config.toml
optimizer = "soap_variant"
weight_decay = 0.0
max_steps = 3689
Each number is 128 + 32 x the weight over its row's rms, rounded and kept within 0 to 255. Layers, rows and columns count from 0. Numbers have three digits each. The size before them is the row's rms in percent of the matrix's.

# layer 2 MLP up, 640x160, rms 0.0626, rows 43-59, columns 0-159
134:139141132132112128092120172165086145136125119152157094108131094101061129070128114070142107078137175136163176112122089138139149136126105134135094164098063107145143102164113093061126044096149176161173169082074111056076167161121107128085122163073185038112112136169110113097157123144105121092123149147090136106136139143136075080093141133132166157095192083101099102140084145125157094067128093138153119124133122138114102185173147140138100113073131102186152174172158106108095134148107143
142:119123146140186093090163162134122117129109144145129154085173126086123066181146072123155151142106098141123137182148120069145131112130130108135113084107135130130082153089138138070170087124194155109153073106071107168154140091104117070162112099125111168087138131095131164089058127142065141099151116146134213125183143086081133134140194095074164146109107081124119170175155070170153113109131146118122112129108111137126102183084139144171103146084158163156166141134078085075114209140126108
139:147083113131149187127123137108113157135132132112115125086107062169092097118149092147102117093098087151122099109125180088124178201086176105123113198186076079117173133178135168114119054123152126130098131128182113128143151143120148195132136167134142161120075124133116081111112132137122087165114095099142103088233125154090103141056195140117167136105132067151057076096188175107167078139124124122089156112169137160123136116150138113094123187138134134129133128173167129110116149103107148
103:154147135121128116137109154148111085200143068127115161100075118125114033153074092164128165152139191130133092094161126123135157149103132126168106144091107109109125125127084151091091114115038111129085073154106155137106126152156122167095083169194182126145042098127125099170139129165137127129145124130145151090121143119097134104094139098000189141143152152111102127072094111114094105152115107130164128088122119108117090153140159110134181118128137121134217108122142146145123137098188100
130:133128158157096194082140135111130165175161125136136071120099157078123093115062159124165151074073157161103108141110165131181131088148092121119136156131118098139106150078136132142165102134128108142191120160132102149179153157139094033107191096121152100051091125155111190115119086091097078086171171097100138153118074116130085107095157075101075096062100124170150140119120095143162132116103115127107134115137124117155165192094150152087176101121126127093099137139161110103171153169066156
119:073092065108152128117132147195082135124180125161124213170150083150126112090166107124181130165150129070138135141142099157127141102084108176061160137057119128154072144106090124159151188134087106128114120179124099127118125114070099148129118136106151110097068127088104107128098068147155107099103106088112182135175085115138015085124173103147096093126056095126177141132092148128091168180153121068152157164102105147122133141170106148097128156115153133131145149139137116102116146110128094
091:123155149110111189144151195181145141116125150144158171107147104154140086085184069124111092146138117156101127110153126117139160191161081102140141159105128114109097117156115179164133190110102122104145103147091113082138146144082101155167085081183173105181139141136143097155095095140149187142146141126153137151112131119152128106064162126122150110106179110153106085091177080116094143174117045092129067162143130130119099133201140107105072113156207112173094083166098072168113128124110061
105:180157111106181132214103119120164099103139095158086081066081109123108144115210134106108145087143165164089164155131106141120095094070129084120143122119119153185143084126112094121151110135154075158124104115137156144091115139067131162143123156140205081142152113123094102118137113118125069149204118111125117173128201100134099090132164095144095124130117089124218186210148126152155126124160118159116117127087100145150178150140128119126117099203084128160126112083080132139095111180146141
100:125131175118167169131118170184159096105119144120152139169132096129116159035132075145136138121106130107133135124145123138138154106139221117154095090105143175104132159113132151114102119153169187118074221121135135134121179057095183138201096145137096047199100130119145128096175164155124181165083138119095116074153121096098153129141125171125082121115079075181122177153115137148174108112171132137137075148068093118125120082149104151134094138090115085106151111125137155143142175089139143
165:112116104112134190191089119169154072178100118142147141074189141130112089065130081117110174100137173154180102111180075174075146112136113105090110149116166141130161108140126143121122163124097054136154121143113092097120135082160149121174139093112162085189141145119125118144172167151109069184147126155122165104127156143087175115086110135075133075168105120127148211090138107141104147083122112079113139153074142102140121189162136138122139067138102145119135054114090130166190156102168119
034:117103098142108125136073146112115147169130139121109212068119107124138134160069105140144084239098176192128116191115163126163156141095100145103123166125010110155124171096093115133109145097148124127141157186080142091109087090102094180157090103147117167104063075136142107123126129179108153133137179114181114112111138136146109118099134079117130135159203132160144123114180113130092132171143115146096136097131107163120182106067156145108118158158128145136155103165116089118173099115081145
109:096131129061125113091082126135079101128142106117116164055142123123124162074142125154103129189189078145089122104208113113119156099108125130170115158089151143105152107120124119117112170129065113129109140187159140132142151161089112167126106134155142147147045116113087082135128129159133192162128099151094171116059134092117076146085110126092191141176128172138148183096138094157138104063098146148112132122116090085123059117196144176155119186127093166120108089105141155098152184106141187
041:109161094145121119075130134134176114079200121153169169130158140066184141113122147165139093157117129155099094213140110080126119157078140100132138123155129082056206104135090136145099182125116149073186171066064097092188097093080149165138120058101143102089170144070134127154122132156098134114160123107095135131131139113113100142144141115071106130121190124101122115096131132129135163145129080119216182162118152110106173160110160130114117126125154190111113092159163133121123154147129177
092:114080096092154117145087148137179100115111109168192124103095139108126154120058113156205130179117128145110144120126107155101162125095146117032087163039073141156117129106110137095139167133106045125130061121118135160141102097141156170140131132094139143154120140131208081126133187130092139138101111140085098129119132085132181131126145092132198129134154124134098165042159117136149134076145098152127184139087175173080128136135088095130162142111102146081152143170109091148143181108147172
044:146129069126122174123118147115188117126147174149152118040166143107152131089169124161147133152164141143080107149166095172136092116119126069083166209103074094104136141158150136146109164174139104165112185175087136166148036128125125120155072098175062137124130175103104117152191153117132154152150118115136179080049196091121169140081172164143109104101153133177098120132091119123080085129089071150129157123147141142111130103151158120121102088113129138088143090148112138126135184104149141
105:155138148148141157049179107124155137139120102118182117120105115117095142137072108142141190105074106166109103158096118135150096118135112149140136110203175100099192083139087177131118073159144107157125084139108070114177137164159204092191125148122110047106145167140141090129111091103148197121197158173087163129141103092082119079145204117132132164119132104163090109124132093175115146095097176148122140131159136116123150140151126101061108111169076191105143176137128106124131163117104125
054:116139118164115171083109188132111145133132111116130150154111111123121106114060095078134122137076173088129144197162072148154174078178139110098121155155163110082159092134170125147104095180153155171095106139073118089117174135103156101143105103136121150038132098117144134123136144121122175162089162105083149139115105134187139102086159115153095129108157110166117118132168118084086056097145120081182101156084112116105148170112097118114119078094208139063119096134183145128200197159111145